python train.py --num_hidden_layers=11 --hidden_size=192 --num_attention_heads=2 --num_key_value_heads=2 --head_dim=64 --intermediate_size=768 --vocab_size=8192 --hidden_act="tanh_gelu" --norm="layernorm" --norm_place="pre" --norm_eps=1e-05 --positions="learned" --qk_norm=false --attn_scale=0.125 --bias="all" --tie_word_embeddings=true --parallel_block=false --init="trunc" --init_std_qkv=0.0171 --init_std_o=0.00364 --init_std_up=0.0171 --init_std_down=0.00364 --init_out_by_depth=true --optimizer="soap_variant" --learning_rate=0.00748 --beta1=0.95 --beta2=0.98 --weight_decay=0.043 --lr_head=0.00639 --max_grad_norm=1.0 --warmup_steps=200 --schedule="wsd" --decay_fraction=0.611 --decay_shape="linear" --final_lr_fraction=0.0 --batch_tokens=65536 --max_seq_len=1024 --doc_mask=true --train_tokens=283800000 --max_steps=4331 --dataset="wikipedia_en"
Each number is 200 + 30 x the weight over its row's rms, rounded and kept within 0 to 999. Layers, rows and columns count from 0. The size before them is the row's rms in percent of the matrix's.

# layer 3 MLP up, 768x192, rms 0.171, rows 694-730, columns 0-191
087,187,240,179,249,153,218,225,186,204,213,225,206,192,206,152,219,172,193,204,238,189,205,194,167,201,240,151,275,163,203,196,220,216,192,183,242,298,195,227,197,216,242,184,238,204,151,205,231,251,184,203,192,240,235,162,168,186,125,170,139,136,225,189,169,210,189,228,164,205,215,225,174,231,238,204,155,217,151,192,132,202,198,139,200,191,189,205,236,197,212,193,117,212,206,201,197,225,228,215,220,191,270,203,248,215,192,177,181,165,162,205,206,198,231,165,173,210,208,216,190,218,226,196,232,231,176,237,185,200,190,198,190,183,186,166,222,236,232,190,210,212,231,218,256,193,135,183,205,236,183,220,225,169,200,197,255,226,226,205,198,215,224,247,171,261,239,221,190,134,200,248,188,212,159,168,232,204,236,201,173,196,189,225,218,208,238,218,186,221,172,213,149
117,191,192,192,173,232,198,141,129,149,207,216,235,199,148,200,220,218,186,203,175,230,178,263,228,195,161,237,199,170,198,231,202,163,186,219,181,167,238,180,163,137,161,194,250,190,175,227,197,204,180,206,226,170,171,184,197,204,193,195,225,219,204,221,236,140,188,255,167,192,249,182,205,234,174,182,226,205,198,264,149,247,221,204,144,175,208,242,227,211,186,223,164,241,203,257,148,222,197,226,231,188,190,145,212,246,193,208,205,190,228,184,180,238,209,245,238,221,194,184,178,228,166,191,180,209,213,200,149,163,131,278,214,251,194,152,178,213,172,166,258,215,244,168,201,214,160,236,139,203,206,190,233,217,146,191,204,209,160,230,192,199,176,196,231,161,176,186,200,162,212,184,197,178,194,205,228,228,217,227,169,239,229,214,201,211,226,225,212,243,128,190,203
105,223,195,250,209,177,206,197,202,204,222,212,166,163,189,157,229,226,148,160,227,220,211,190,234,192,206,256,236,157,182,177,194,176,233,180,166,181,182,215,234,262,226,171,186,148,172,157,147,224,194,160,212,138,218,214,195,208,197,172,198,209,161,140,165,198,192,190,237,225,150,239,194,179,232,193,205,198,207,225,169,213,189,263,159,265,252,254,215,255,234,165,205,230,226,176,184,233,229,176,188,185,228,216,211,207,203,189,227,192,246,212,119,216,210,208,150,164,278,229,209,227,195,168,201,193,247,164,188,242,191,199,198,174,122,154,163,192,227,233,166,150,170,211,219,205,230,234,194,189,188,195,199,229,175,232,162,165,269,233,167,177,205,216,207,183,163,212,189,202,229,162,182,241,237,229,225,213,218,214,232,152,215,212,176,232,219,222,186,193,172,216,203
109,215,191,238,200,244,177,173,220,187,232,231,241,228,200,173,196,167,246,174,219,223,168,182,187,235,209,179,173,199,178,263,228,184,220,148,155,225,225,231,208,202,241,236,223,195,192,110,204,153,204,259,172,163,209,212,154,175,235,189,173,158,206,217,218,226,200,180,187,221,199,200,194,221,254,191,235,229,152,244,241,185,197,184,177,171,189,213,179,199,191,209,201,169,195,262,128,206,181,174,153,135,219,164,191,182,193,210,171,140,180,220,248,227,206,139,149,200,224,211,224,230,210,195,166,262,192,250,172,210,245,211,198,262,237,219,174,191,199,162,175,208,162,188,182,192,145,226,216,140,165,214,220,181,140,196,202,202,207,234,196,217,221,204,203,193,242,254,206,207,203,204,222,244,191,224,189,213,200,281,174,199,188,191,191,153,243,187,174,236,172,237,191
098,198,219,234,198,159,172,215,190,223,144,267,233,204,213,208,191,218,253,189,175,259,226,208,165,172,181,219,191,232,104,184,207,218,198,203,203,241,204,175,209,211,173,205,221,203,219,203,202,187,251,210,237,180,190,196,182,194,194,238,185,218,231,219,243,193,221,159,214,152,210,196,209,235,179,195,194,193,173,215,246,155,246,203,273,199,174,219,172,239,235,263,202,217,224,163,194,208,185,184,182,184,180,174,203,211,190,171,192,257,165,221,253,257,227,220,239,208,134,155,226,159,213,179,238,204,144,172,243,228,181,202,202,204,206,200,177,212,210,197,235,276,173,203,120,158,173,217,149,177,198,210,199,232,206,197,233,232,221,203,206,221,180,202,213,227,127,238,188,190,202,179,167,168,220,174,125,234,246,177,206,201,162,155,198,222,190,178,142,151,179,216,187
102,174,226,223,169,148,141,189,169,161,124,218,177,209,232,206,182,198,133,201,219,259,187,191,149,239,196,213,248,199,197,255,224,152,252,181,224,238,217,162,251,165,224,242,221,205,250,242,188,249,213,206,244,207,204,208,209,178,163,205,184,215,226,225,224,171,237,180,157,213,183,217,237,192,236,245,199,193,178,217,165,221,158,182,242,208,209,246,224,187,177,225,227,177,187,171,181,183,222,166,222,212,193,212,230,198,180,193,217,167,191,206,178,204,169,205,216,231,215,250,254,213,206,178,188,236,220,214,195,231,171,188,179,162,215,157,237,226,198,205,164,262,187,202,250,209,131,256,161,187,187,213,217,185,274,141,210,154,207,183,124,204,220,208,232,183,198,224,187,228,171,185,151,207,212,234,250,207,230,233,212,205,199,166,146,246,223,197,218,163,195,182,195
097,199,208,202,199,161,146,203,222,198,198,224,209,243,242,207,210,157,246,176,187,246,135,200,199,152,213,171,191,131,214,218,214,187,234,197,285,159,224,199,170,184,172,208,180,236,227,169,221,179,240,244,151,184,210,165,183,221,208,233,175,204,216,177,174,158,243,149,249,178,278,240,197,163,195,151,145,132,211,168,187,234,247,215,212,155,235,218,210,196,243,155,191,221,201,142,182,224,173,177,172,235,229,200,204,169,257,168,199,174,194,197,231,213,187,216,205,210,165,172,216,141,205,188,180,235,168,212,186,230,181,166,214,175,211,181,193,232,176,206,166,284,208,173,200,169,138,186,224,189,178,152,210,215,209,174,214,223,213,196,182,230,182,209,210,203,193,217,223,245,223,171,184,232,134,225,160,182,236,210,222,181,172,198,213,244,203,237,204,159,170,221,187
092,192,213,195,263,239,239,240,183,185,243,202,236,194,199,234,196,176,252,185,209,249,174,224,219,147,202,200,165,231,184,214,190,156,180,181,228,186,215,191,209,178,168,169,236,171,194,193,180,169,173,177,229,182,227,220,197,148,197,161,221,201,249,243,216,176,188,233,184,214,247,219,234,222,182,145,128,211,205,131,227,189,191,142,243,262,252,230,242,176,206,194,220,209,207,135,215,200,243,207,232,167,143,209,203,209,199,196,194,187,172,220,269,213,218,203,197,219,200,262,178,261,213,157,181,202,226,186,153,226,146,209,252,150,224,221,175,206,184,243,175,213,212,224,211,164,203,245,191,198,171,202,233,206,223,225,191,230,142,175,222,194,207,210,207,189,183,171,236,191,198,235,196,165,164,141,218,196,265,165,269,218,202,144,221,229,222,189,178,206,199,164,197
101,176,128,238,164,212,215,183,191,179,234,181,220,185,215,173,220,209,206,168,201,197,159,216,189,190,244,221,165,163,168,222,202,241,231,210,179,243,177,149,201,166,191,210,248,230,193,210,152,197,224,193,209,259,175,200,167,160,160,202,208,202,245,227,199,196,177,219,153,212,168,212,214,237,176,225,203,175,184,227,229,173,213,197,272,207,185,208,224,192,201,211,215,254,232,214,147,259,182,241,222,180,159,164,189,215,189,169,220,206,188,237,201,198,236,210,143,134,126,257,178,226,214,217,193,161,160,182,207,260,237,170,158,152,167,166,168,200,218,188,238,177,226,200,239,197,199,195,220,166,205,257,171,187,199,218,193,197,218,159,184,176,145,202,254,209,243,147,165,169,168,205,165,160,177,188,201,217,203,167,243,179,200,144,213,186,145,216,166,175,193,176,126
093,242,245,234,185,223,171,248,215,123,195,240,215,212,203,213,231,198,203,197,180,182,199,153,168,222,241,132,218,224,211,217,285,223,211,160,101,200,179,190,199,202,193,202,180,203,202,234,198,207,181,203,186,195,173,206,227,206,155,201,179,153,213,160,178,168,187,208,208,238,196,143,214,225,226,240,213,235,238,237,185,224,187,141,209,171,233,241,236,226,202,192,167,246,186,148,208,162,178,231,255,195,204,186,219,211,199,176,240,218,163,184,194,211,182,240,179,135,241,234,164,208,265,255,239,171,164,204,226,188,191,159,174,195,219,190,212,225,223,213,215,212,183,178,203,199,192,216,214,208,218,237,215,207,200,223,176,220,157,199,143,210,166,145,210,138,203,133,212,200,196,243,176,167,197,217,188,267,225,143,213,180,186,197,202,219,183,175,233,179,172,165,260
084,209,208,187,184,211,250,212,156,170,201,200,205,182,244,230,186,237,173,197,207,174,262,229,208,132,240,235,210,188,219,237,155,143,206,193,234,186,166,185,241,167,167,204,180,190,210,184,213,192,219,197,219,200,206,198,235,200,253,228,266,226,179,202,200,229,209,115,205,170,196,142,163,160,235,224,242,224,184,170,218,174,154,153,266,208,218,209,183,216,219,223,164,210,157,210,153,170,226,177,213,227,177,215,216,235,232,205,145,226,206,216,199,145,209,135,251,132,185,226,193,181,188,151,232,206,196,196,150,221,180,223,194,248,244,169,238,246,211,193,162,267,168,209,239,231,176,166,237,181,185,196,176,162,212,200,186,188,225,229,203,191,216,171,188,198,211,237,161,193,172,201,254,223,212,269,184,169,192,188,221,217,278,204,192,207,186,190,230,182,205,230,183
102,178,254,145,147,143,196,215,198,240,186,202,198,238,212,216,110,159,188,163,162,220,166,179,206,176,204,174,178,205,184,195,172,231,126,220,191,207,206,160,211,208,196,214,123,197,231,196,214,176,174,166,209,181,175,207,261,198,215,241,228,181,160,206,228,228,163,153,203,199,215,222,140,262,230,208,191,207,266,206,216,166,175,186,200,156,187,200,181,210,199,187,227,229,178,187,192,236,154,184,209,150,107,251,208,193,205,204,183,180,206,202,217,167,254,234,192,207,188,227,184,185,179,222,234,180,202,198,212,185,225,207,224,193,218,184,209,236,234,190,280,186,259,183,171,190,227,187,261,253,223,151,216,165,207,227,162,216,208,224,213,180,168,192,235,191,190,212,238,179,220,129,193,197,208,181,177,223,188,214,209,176,256,201,222,279,152,198,200,211,195,177,201
096,209,187,222,207,200,200,210,169,253,180,233,211,182,201,181,222,273,164,196,239,214,214,206,188,218,207,224,194,186,183,244,145,183,211,181,159,199,205,189,151,163,223,195,272,205,211,218,219,248,206,246,172,164,201,203,191,203,149,218,219,224,186,257,194,193,223,174,209,165,202,236,188,195,173,176,187,193,199,211,171,231,212,133,239,177,223,188,250,199,224,183,151,191,226,263,199,251,234,241,183,169,215,187,170,129,165,125,248,216,214,143,213,226,196,225,229,133,158,193,214,217,232,214,241,231,185,155,195,209,198,163,204,214,175,140,226,189,189,266,208,184,284,178,201,186,165,170,215,133,222,223,163,162,194,185,234,176,174,151,227,204,214,213,169,154,189,213,230,230,204,214,236,195,236,204,218,242,191,210,248,179,199,239,188,228,210,203,210,193,173,203,135
106,217,239,252,267,195,191,196,186,175,170,198,184,206,220,202,209,234,207,176,206,237,263,217,162,190,226,168,240,198,264,137,194,208,164,212,241,144,202,248,137,139,192,220,224,208,222,161,239,229,276,217,216,201,192,231,234,237,202,193,204,204,204,179,206,199,179,168,186,169,240,219,249,205,238,213,214,216,195,178,234,140,215,179,166,217,204,184,197,210,173,208,232,214,216,230,180,173,179,199,198,206,144,213,180,220,195,217,222,181,155,192,185,221,177,200,212,182,168,191,192,187,192,202,261,170,168,144,181,260,135,193,230,223,173,229,199,217,180,194,236,235,196,165,219,180,189,148,202,168,216,212,225,193,276,194,177,204,191,219,160,178,199,235,125,150,259,160,201,111,186,170,177,220,147,249,165,183,192,176,207,200,212,208,175,183,166,219,236,220,184,167,198
078,185,185,170,200,208,222,202,217,227,189,247,187,191,219,184,208,213,164,229,189,179,223,170,220,254,223,282,221,194,234,185,225,187,200,167,182,193,229,199,242,207,205,144,174,252,152,237,203,229,249,233,171,213,218,151,214,135,195,218,178,248,171,198,171,200,165,227,198,213,213,235,244,207,154,195,195,177,153,237,168,221,257,235,230,172,148,196,175,192,185,168,217,204,189,163,181,224,166,223,221,141,179,233,192,213,247,153,221,188,164,153,167,176,215,249,221,242,151,194,183,176,165,199,221,184,192,188,147,200,254,216,207,148,227,222,202,185,181,232,189,256,196,179,185,189,203,199,223,158,189,224,220,190,187,204,254,183,257,241,242,241,217,186,191,154,181,182,227,225,186,194,168,132,175,195,293,165,211,223,184,193,233,168,242,250,215,178,205,186,217,168,240
135,209,186,194,236,185,178,190,227,145,182,228,158,154,207,173,199,176,199,189,220,202,235,202,153,223,188,202,203,178,192,242,219,182,222,154,245,150,207,204,230,196,211,221,176,197,185,261,210,221,221,231,239,231,241,209,169,208,200,177,217,202,230,208,216,190,254,197,177,171,174,232,220,167,274,210,189,192,228,178,208,207,213,200,208,187,214,190,206,211,117,246,183,193,214,150,250,231,191,251,202,281,232,173,185,192,165,196,222,205,273,206,234,219,210,250,205,206,177,161,176,171,190,158,281,187,169,177,181,131,151,210,192,178,174,177,196,200,203,191,222,212,201,229,150,135,241,267,181,158,146,172,199,176,205,196,223,243,181,192,199,201,225,165,216,158,153,217,171,170,172,224,193,193,261,204,216,230,167,196,226,207,203,168,235,189,224,175,168,260,273,194,196
102,194,231,175,241,236,208,198,176,144,187,238,185,239,226,189,228,274,225,180,168,230,185,215,230,205,207,231,168,179,180,226,257,205,219,210,183,198,199,225,188,222,153,190,176,202,247,190,212,170,172,173,218,177,178,227,189,157,224,179,160,214,183,186,231,198,148,211,246,231,198,219,240,216,187,193,181,194,182,229,175,233,224,230,240,157,212,182,175,227,185,203,176,185,268,145,219,237,238,218,184,249,241,211,213,170,207,243,182,211,163,191,195,140,175,206,159,231,202,235,200,232,212,182,181,153,190,167,227,182,109,268,187,184,128,262,213,244,194,268,210,184,189,284,238,212,192,198,183,195,203,232,193,170,225,221,205,197,173,175,207,224,208,184,244,230,222,215,255,227,192,220,218,204,187,189,207,244,224,179,188,144,171,242,182,197,195,175,210,170,211,127,163
105,157,140,198,152,243,218,170,210,192,222,220,223,145,192,180,150,249,213,200,218,188,215,188,192,210,213,185,217,155,180,214,218,219,190,278,157,181,180,202,198,203,163,158,197,196,249,247,234,233,204,245,229,201,149,167,223,189,242,201,202,136,216,257,233,209,184,156,201,197,264,226,187,195,167,152,209,169,275,193,171,231,227,164,215,177,215,181,181,242,195,219,168,213,138,237,234,188,161,235,232,238,195,188,197,196,233,267,185,241,232,206,138,209,179,205,224,195,184,201,162,200,222,166,272,230,141,157,183,169,167,181,157,225,185,214,191,211,201,235,228,131,193,225,257,220,232,221,191,190,140,209,200,190,200,227,216,194,207,227,200,185,200,239,181,199,218,218,247,214,187,209,202,188,235,184,201,192,215,190,150,184,164,216,197,187,177,241,202,234,206,236,146
104,178,200,208,199,145,191,193,214,205,204,164,235,246,171,228,185,223,209,152,270,163,186,165,206,220,206,209,283,183,161,179,191,185,133,184,226,205,188,192,185,115,190,153,179,176,172,197,236,219,176,224,193,190,253,149,231,178,239,233,171,239,221,188,166,192,203,223,183,210,237,218,205,265,166,211,197,189,188,197,241,193,273,218,140,212,221,286,224,226,145,212,181,203,162,232,196,239,160,209,218,187,177,179,202,193,210,159,226,143,207,211,152,148,198,223,208,156,141,179,206,207,171,224,222,197,185,196,231,225,208,219,198,206,200,201,235,197,251,207,229,207,177,212,235,203,187,200,216,213,242,222,146,232,169,142,198,231,199,213,160,199,186,180,219,173,181,159,266,218,165,218,237,221,164,188,159,190,174,231,192,190,191,145,178,199,175,167,245,198,162,224,185
091,242,173,222,204,218,154,173,163,225,158,184,184,209,213,229,229,153,236,157,193,194,161,166,196,234,206,200,184,203,246,131,237,270,152,170,223,133,173,189,150,178,244,162,221,212,167,212,159,197,199,207,248,190,206,217,220,201,149,154,216,230,215,218,241,165,181,173,229,191,198,217,185,222,192,169,124,180,172,193,211,212,234,202,175,185,260,192,207,249,144,256,174,188,214,214,215,219,226,260,233,207,201,204,133,248,173,216,173,180,204,183,234,218,170,172,209,212,221,205,243,252,172,191,189,189,249,218,215,271,161,201,180,229,210,202,184,206,188,182,205,194,259,209,152,207,203,200,217,237,213,205,186,213,160,212,200,259,224,205,153,236,188,228,194,218,212,186,231,163,245,241,198,182,222,228,159,238,191,174,223,208,209,171,180,222,189,235,201,197,123,188,149
102,200,176,189,215,196,169,221,174,245,129,189,191,232,212,157,207,182,207,202,209,204,183,213,203,221,227,148,185,212,223,255,191,243,210,182,222,227,196,187,175,215,238,158,199,194,240,125,210,165,205,174,243,205,240,224,249,170,267,161,237,170,235,163,229,229,265,185,155,222,156,211,219,191,205,220,199,230,248,206,217,159,173,209,182,184,246,201,236,230,189,186,190,230,267,180,220,238,191,224,176,139,217,146,224,167,193,160,198,161,192,205,164,193,212,153,200,119,252,232,219,180,171,211,214,200,266,207,222,158,160,184,198,183,195,201,133,212,195,206,179,197,178,236,247,257,203,207,220,155,239,236,178,216,191,230,179,155,231,245,178,181,237,183,203,236,233,174,237,146,150,194,209,233,212,238,183,187,199,218,228,223,199,220,176,239,197,168,215,190,191,197,234
097,172,189,241,176,236,232,219,216,185,223,206,237,154,229,175,193,213,157,181,187,235,233,150,221,187,206,149,224,210,204,187,197,232,196,199,185,162,201,226,178,181,183,182,245,181,246,215,254,163,207,246,130,155,250,219,254,203,168,201,177,202,202,198,187,193,231,152,199,173,211,242,177,260,151,228,203,199,158,235,198,226,177,192,226,188,159,134,190,236,205,182,159,188,188,206,176,203,225,160,168,210,212,166,179,170,201,209,156,186,218,207,180,183,211,181,193,201,263,204,200,160,211,197,214,195,167,208,234,253,207,170,214,193,178,179,231,209,259,230,211,223,164,193,252,195,195,196,194,184,201,257,174,237,227,179,178,181,256,233,162,181,265,179,200,245,175,166,191,155,208,193,159,194,202,252,115,194,138,291,173,191,212,162,193,209,225,206,190,158,144,193,176
116,199,144,210,176,140,223,160,189,158,188,252,239,215,187,207,177,184,184,198,221,205,179,183,224,225,214,217,171,223,218,233,149,270,217,192,204,240,178,196,250,177,222,188,228,228,215,139,177,252,239,181,173,215,226,171,194,190,182,156,117,240,202,247,223,205,208,162,196,140,193,223,199,140,227,218,184,180,211,189,249,206,213,169,213,183,185,164,181,184,222,165,235,174,214,160,183,264,179,225,204,233,194,220,166,156,180,165,236,161,244,173,142,237,228,279,243,209,205,239,262,210,168,183,193,230,163,192,191,186,218,220,174,168,222,204,214,191,173,217,229,222,188,184,235,203,196,206,244,175,217,251,199,177,247,162,213,232,192,162,171,177,165,217,172,209,216,156,220,161,174,184,201,205,197,177,199,222,119,189,217,198,157,197,185,126,200,232,193,193,203,205,238
092,254,210,187,212,155,154,204,198,223,203,137,177,204,213,283,173,174,216,164,196,251,218,191,187,160,198,240,164,217,220,192,209,210,220,180,180,202,240,191,185,169,195,215,183,219,197,140,260,241,196,153,213,237,192,239,200,183,180,207,207,191,171,217,182,147,214,227,256,203,245,186,204,209,165,193,210,209,182,141,221,186,206,245,191,188,200,198,188,205,164,174,248,209,185,229,202,260,223,210,233,171,216,253,201,188,196,226,213,212,195,139,212,183,187,189,214,110,206,217,246,183,212,178,242,184,155,188,236,204,243,182,206,191,250,164,207,162,201,224,208,194,213,143,121,193,240,185,209,236,201,172,149,254,158,241,226,185,227,190,214,177,253,240,213,180,233,187,197,190,139,208,238,217,235,252,209,151,227,213,215,212,246,182,216,182,265,202,185,209,180,232,141
087,208,247,207,244,147,191,250,192,191,226,214,232,194,218,215,137,198,203,209,190,143,224,194,209,156,186,228,217,211,234,199,211,214,199,233,231,182,216,191,180,116,211,176,175,195,248,176,169,200,257,179,180,168,161,222,252,280,180,145,195,213,190,200,204,167,194,162,135,243,218,221,248,188,134,190,193,142,207,166,217,178,196,179,228,211,158,209,178,181,169,203,214,151,203,193,210,223,221,187,224,199,171,202,184,243,245,218,248,242,190,176,193,151,175,203,213,191,186,173,140,144,287,226,241,181,205,230,170,216,220,238,195,205,193,229,201,185,212,194,185,153,187,158,239,132,277,216,184,217,189,196,198,179,201,234,164,224,227,179,210,206,184,242,163,229,176,202,223,203,201,193,231,200,181,168,167,242,213,236,189,198,235,229,180,236,152,189,196,185,206,145,223
102,253,212,190,146,167,218,210,233,215,226,211,227,189,190,234,195,157,214,183,167,169,208,214,216,220,221,227,219,173,225,222,188,206,187,241,180,209,177,177,209,242,214,190,248,178,186,208,160,153,183,180,217,151,202,245,273,197,166,180,189,204,225,176,205,178,190,212,218,228,207,226,134,182,243,215,165,194,158,212,170,205,164,197,216,155,229,202,282,246,195,217,184,172,218,219,167,180,200,182,193,181,165,179,175,188,197,229,255,178,184,250,162,191,135,224,217,215,214,192,205,143,135,245,163,203,207,164,188,179,199,238,176,219,189,235,209,178,226,225,193,212,243,156,163,242,219,257,187,199,254,180,161,133,253,227,196,225,203,154,205,197,149,168,201,188,176,213,244,139,148,242,240,200,214,167,240,207,202,218,119,156,170,212,173,207,214,176,164,186,207,236,215
099,182,111,190,177,183,171,163,235,194,192,194,222,213,177,182,179,180,274,239,236,177,194,219,220,198,240,202,188,172,246,238,214,220,231,141,200,155,253,235,219,223,188,158,208,195,185,181,200,199,205,246,228,243,213,191,208,181,148,198,148,148,218,230,210,126,217,144,164,172,157,228,223,193,206,119,213,181,205,209,199,188,207,150,164,144,217,222,202,215,179,201,217,165,187,223,193,261,178,207,176,184,205,187,182,180,231,207,214,207,229,192,227,159,228,164,214,198,193,194,209,163,188,165,238,229,135,206,188,217,191,190,180,211,158,156,194,213,144,178,209,230,239,224,174,246,195,232,228,167,169,159,234,207,153,207,181,199,185,191,187,232,155,236,228,196,184,200,225,196,171,255,231,245,224,224,192,211,201,180,167,198,191,253,159,190,283,214,185,197,151,251,172
093,182,228,222,192,165,236,186,161,195,203,234,238,216,195,230,156,209,227,218,178,251,145,138,198,181,201,182,223,257,195,201,167,224,214,179,235,220,159,178,273,226,180,179,176,219,239,227,197,219,211,190,129,207,198,203,256,211,268,175,230,195,197,226,271,186,180,225,189,162,170,207,259,198,224,163,199,220,196,205,242,232,153,171,286,203,197,223,218,193,170,236,210,148,259,164,222,226,200,248,190,160,180,212,247,230,213,200,153,178,229,166,244,255,201,243,197,178,179,225,232,203,216,178,187,141,171,167,131,188,148,231,219,205,201,179,186,206,195,195,176,192,170,194,206,154,197,270,151,174,177,201,195,202,227,189,175,179,228,195,168,188,185,217,229,179,207,180,188,167,183,193,217,180,215,156,185,223,229,175,206,161,201,155,206,244,200,176,221,164,202,191,147
101,199,222,216,246,174,185,216,249,184,170,171,172,159,217,221,180,185,188,208,160,196,244,220,191,208,198,189,236,190,187,181,193,223,214,218,179,219,210,225,248,186,217,147,250,219,221,170,185,263,206,228,198,266,181,239,219,207,186,183,226,183,208,151,180,163,248,237,183,222,189,193,212,158,291,207,196,214,198,221,155,232,231,177,202,192,235,250,215,179,254,226,143,199,246,195,148,238,153,235,206,177,174,210,226,202,176,183,236,178,195,152,191,213,146,212,178,201,178,195,217,223,168,183,188,233,159,154,150,179,195,191,187,238,228,190,245,186,132,220,236,185,163,157,231,188,196,277,220,173,134,226,243,227,182,227,238,209,220,203,201,152,220,185,189,186,181,247,228,180,270,146,215,208,177,222,203,173,236,202,211,188,201,186,197,250,150,260,214,218,216,208,173
091,197,209,208,219,189,220,139,157,166,178,230,218,185,256,233,236,214,145,211,180,199,161,181,223,197,235,222,154,181,207,205,206,226,224,206,234,232,217,219,173,209,136,229,234,218,202,199,205,219,207,155,178,235,265,192,225,195,236,202,182,229,244,237,209,211,165,199,236,161,227,230,206,215,213,198,268,228,165,167,181,245,221,196,193,251,246,194,194,205,202,204,207,229,213,183,207,213,250,193,193,207,197,172,125,221,273,185,164,240,248,220,227,240,217,176,200,195,168,206,238,195,195,201,177,202,177,221,188,171,255,187,147,204,194,160,195,273,131,214,155,185,218,256,213,216,248,162,225,177,193,194,190,179,192,177,199,193,234,177,211,210,136,158,279,169,191,244,183,243,175,185,158,219,208,243,147,225,198,198,222,157,230,149,200,195,175,228,186,195,204,151,164
102,202,206,217,191,227,208,148,219,195,270,255,187,219,228,174,195,204,262,187,182,111,199,201,176,231,198,141,167,173,210,213,153,187,241,173,181,183,206,158,168,181,203,179,178,160,231,156,256,150,218,145,212,167,200,237,233,147,203,197,168,185,199,207,174,222,236,257,206,192,219,160,181,181,212,211,234,224,185,175,203,171,137,176,192,245,176,197,215,160,174,208,144,265,231,223,229,193,249,185,176,184,184,152,163,146,237,127,210,219,168,154,194,220,196,179,253,184,236,205,180,245,215,211,181,228,173,165,218,184,203,201,185,165,189,230,253,178,214,203,221,189,199,208,173,164,191,198,238,200,223,236,167,190,175,224,204,212,220,159,267,219,213,216,213,163,197,154,239,246,199,192,188,235,192,241,203,215,229,171,246,169,207,175,199,154,231,189,205,182,180,238,165
102,196,287,201,231,236,172,192,171,222,218,171,182,197,210,198,231,159,219,206,200,178,183,244,188,168,220,156,198,207,236,154,162,228,240,201,280,192,221,223,119,184,234,217,228,135,227,232,225,206,214,207,140,137,206,234,258,178,180,157,226,195,183,203,176,204,138,236,183,221,196,198,212,164,183,143,243,223,217,195,185,213,138,162,197,161,192,143,156,130,205,167,205,186,211,208,204,233,234,204,187,176,191,193,225,196,266,185,198,221,242,215,139,149,157,206,202,176,209,187,206,154,176,178,195,138,213,170,186,234,177,218,174,209,201,188,218,183,228,250,248,204,154,172,221,154,211,194,169,213,207,186,225,226,240,203,204,225,198,196,198,217,205,192,191,216,264,201,200,220,197,181,214,183,173,218,209,224,222,217,199,170,186,227,170,265,201,212,189,225,169,195,128
103,237,199,198,209,199,267,210,235,209,208,237,132,264,158,256,178,192,198,177,242,223,215,227,188,132,183,147,182,201,191,188,192,195,279,235,174,201,163,144,162,227,197,190,182,184,206,210,161,225,200,176,201,235,197,164,178,230,206,227,219,210,176,191,199,224,174,176,242,154,210,201,211,176,160,211,220,199,251,188,194,150,222,163,184,187,181,159,214,211,213,181,225,173,231,173,201,200,217,189,202,148,192,198,140,208,213,180,233,202,140,187,196,206,204,178,177,149,195,205,253,204,225,238,220,155,208,157,184,246,241,173,248,173,204,199,170,213,195,203,156,282,113,223,234,199,223,191,195,199,206,207,200,215,142,218,154,235,259,165,180,215,152,196,215,236,203,164,236,165,184,163,190,191,186,229,219,226,226,222,225,183,245,151,227,223,162,220,237,173,218,187,159
096,216,230,137,230,168,193,241,190,210,211,181,192,185,219,220,221,192,132,228,189,227,177,127,178,210,146,178,140,229,207,197,196,244,246,211,206,245,185,177,133,222,175,228,208,176,188,190,182,183,223,110,206,166,205,235,160,240,246,152,217,224,219,214,213,213,238,249,206,180,191,159,163,219,207,230,251,211,203,206,204,204,222,190,210,153,188,173,203,172,187,171,227,266,227,233,175,181,213,167,186,203,149,174,195,210,255,161,204,225,156,170,220,232,267,207,238,153,207,192,216,216,211,201,170,180,184,142,172,165,208,124,211,180,258,179,167,169,212,190,166,220,198,191,235,206,190,211,221,204,208,278,208,184,197,177,171,271,255,173,242,220,203,207,169,201,161,237,181,172,245,192,179,207,181,196,156,217,190,191,222,203,214,219,226,226,184,185,216,228,230,207,217
102,212,197,159,210,197,179,230,205,165,198,204,201,140,180,143,216,230,130,157,255,159,169,226,174,169,201,190,194,194,226,270,211,174,178,241,246,209,166,211,227,182,188,211,274,214,187,188,137,189,206,169,184,151,216,186,233,220,209,202,285,215,201,201,151,148,230,198,198,195,189,165,221,202,206,261,226,230,221,210,211,212,194,195,192,201,174,200,203,181,223,232,207,246,154,229,200,203,174,225,186,214,166,231,209,224,231,185,192,190,211,169,182,206,204,202,190,187,168,265,208,214,139,133,177,209,209,162,165,183,172,211,207,219,216,201,186,190,232,180,252,176,158,236,225,220,145,270,203,181,149,195,241,225,245,163,230,206,221,211,169,226,156,195,226,233,213,180,199,195,205,165,179,186,203,169,218,261,189,196,190,264,215,221,159,190,264,198,227,151,212,277,205
087,222,233,235,206,218,172,161,228,139,235,149,152,244,158,180,212,209,246,197,214,186,194,207,231,176,245,180,160,229,196,191,169,225,246,247,251,144,180,182,221,179,154,151,209,185,206,196,205,220,187,180,193,196,190,197,202,175,183,179,229,228,183,201,197,186,194,203,184,219,197,308,168,157,183,207,245,202,213,251,177,178,278,195,191,176,242,202,198,254,158,229,192,223,175,202,205,162,201,156,193,204,179,238,215,199,205,172,228,184,201,238,214,202,210,227,108,151,176,201,175,165,168,227,227,201,184,232,185,213,196,227,197,217,101,224,196,189,221,186,190,150,213,157,212,193,189,234,146,208,202,183,148,161,167,232,180,209,220,191,173,217,147,224,248,213,206,223,215,150,214,244,197,205,209,231,208,243,234,246,225,173,215,238,195,223,167,232,193,175,190,236,232
106,217,217,211,207,221,200,179,194,175,251,220,194,200,218,197,163,218,188,225,208,177,129,113,173,144,167,186,209,252,236,248,195,207,193,116,192,220,228,243,252,185,230,204,150,266,224,246,170,223,231,171,150,240,195,281,197,163,157,225,196,203,210,203,200,146,219,184,208,234,131,211,193,175,212,167,191,180,212,245,220,152,224,184,164,190,212,267,224,226,181,249,203,209,191,199,191,204,168,203,199,183,150,164,192,203,209,184,150,225,192,208,229,259,244,175,164,222,176,168,200,165,216,181,222,221,156,234,189,197,201,219,201,181,252,239,169,186,204,244,189,184,187,229,175,194,180,232,167,164,165,182,138,201,174,258,220,216,181,230,229,172,224,178,195,202,189,179,212,206,143,192,159,173,232,220,241,213,209,191,157,199,243,209,172,188,212,224,182,221,223,184,206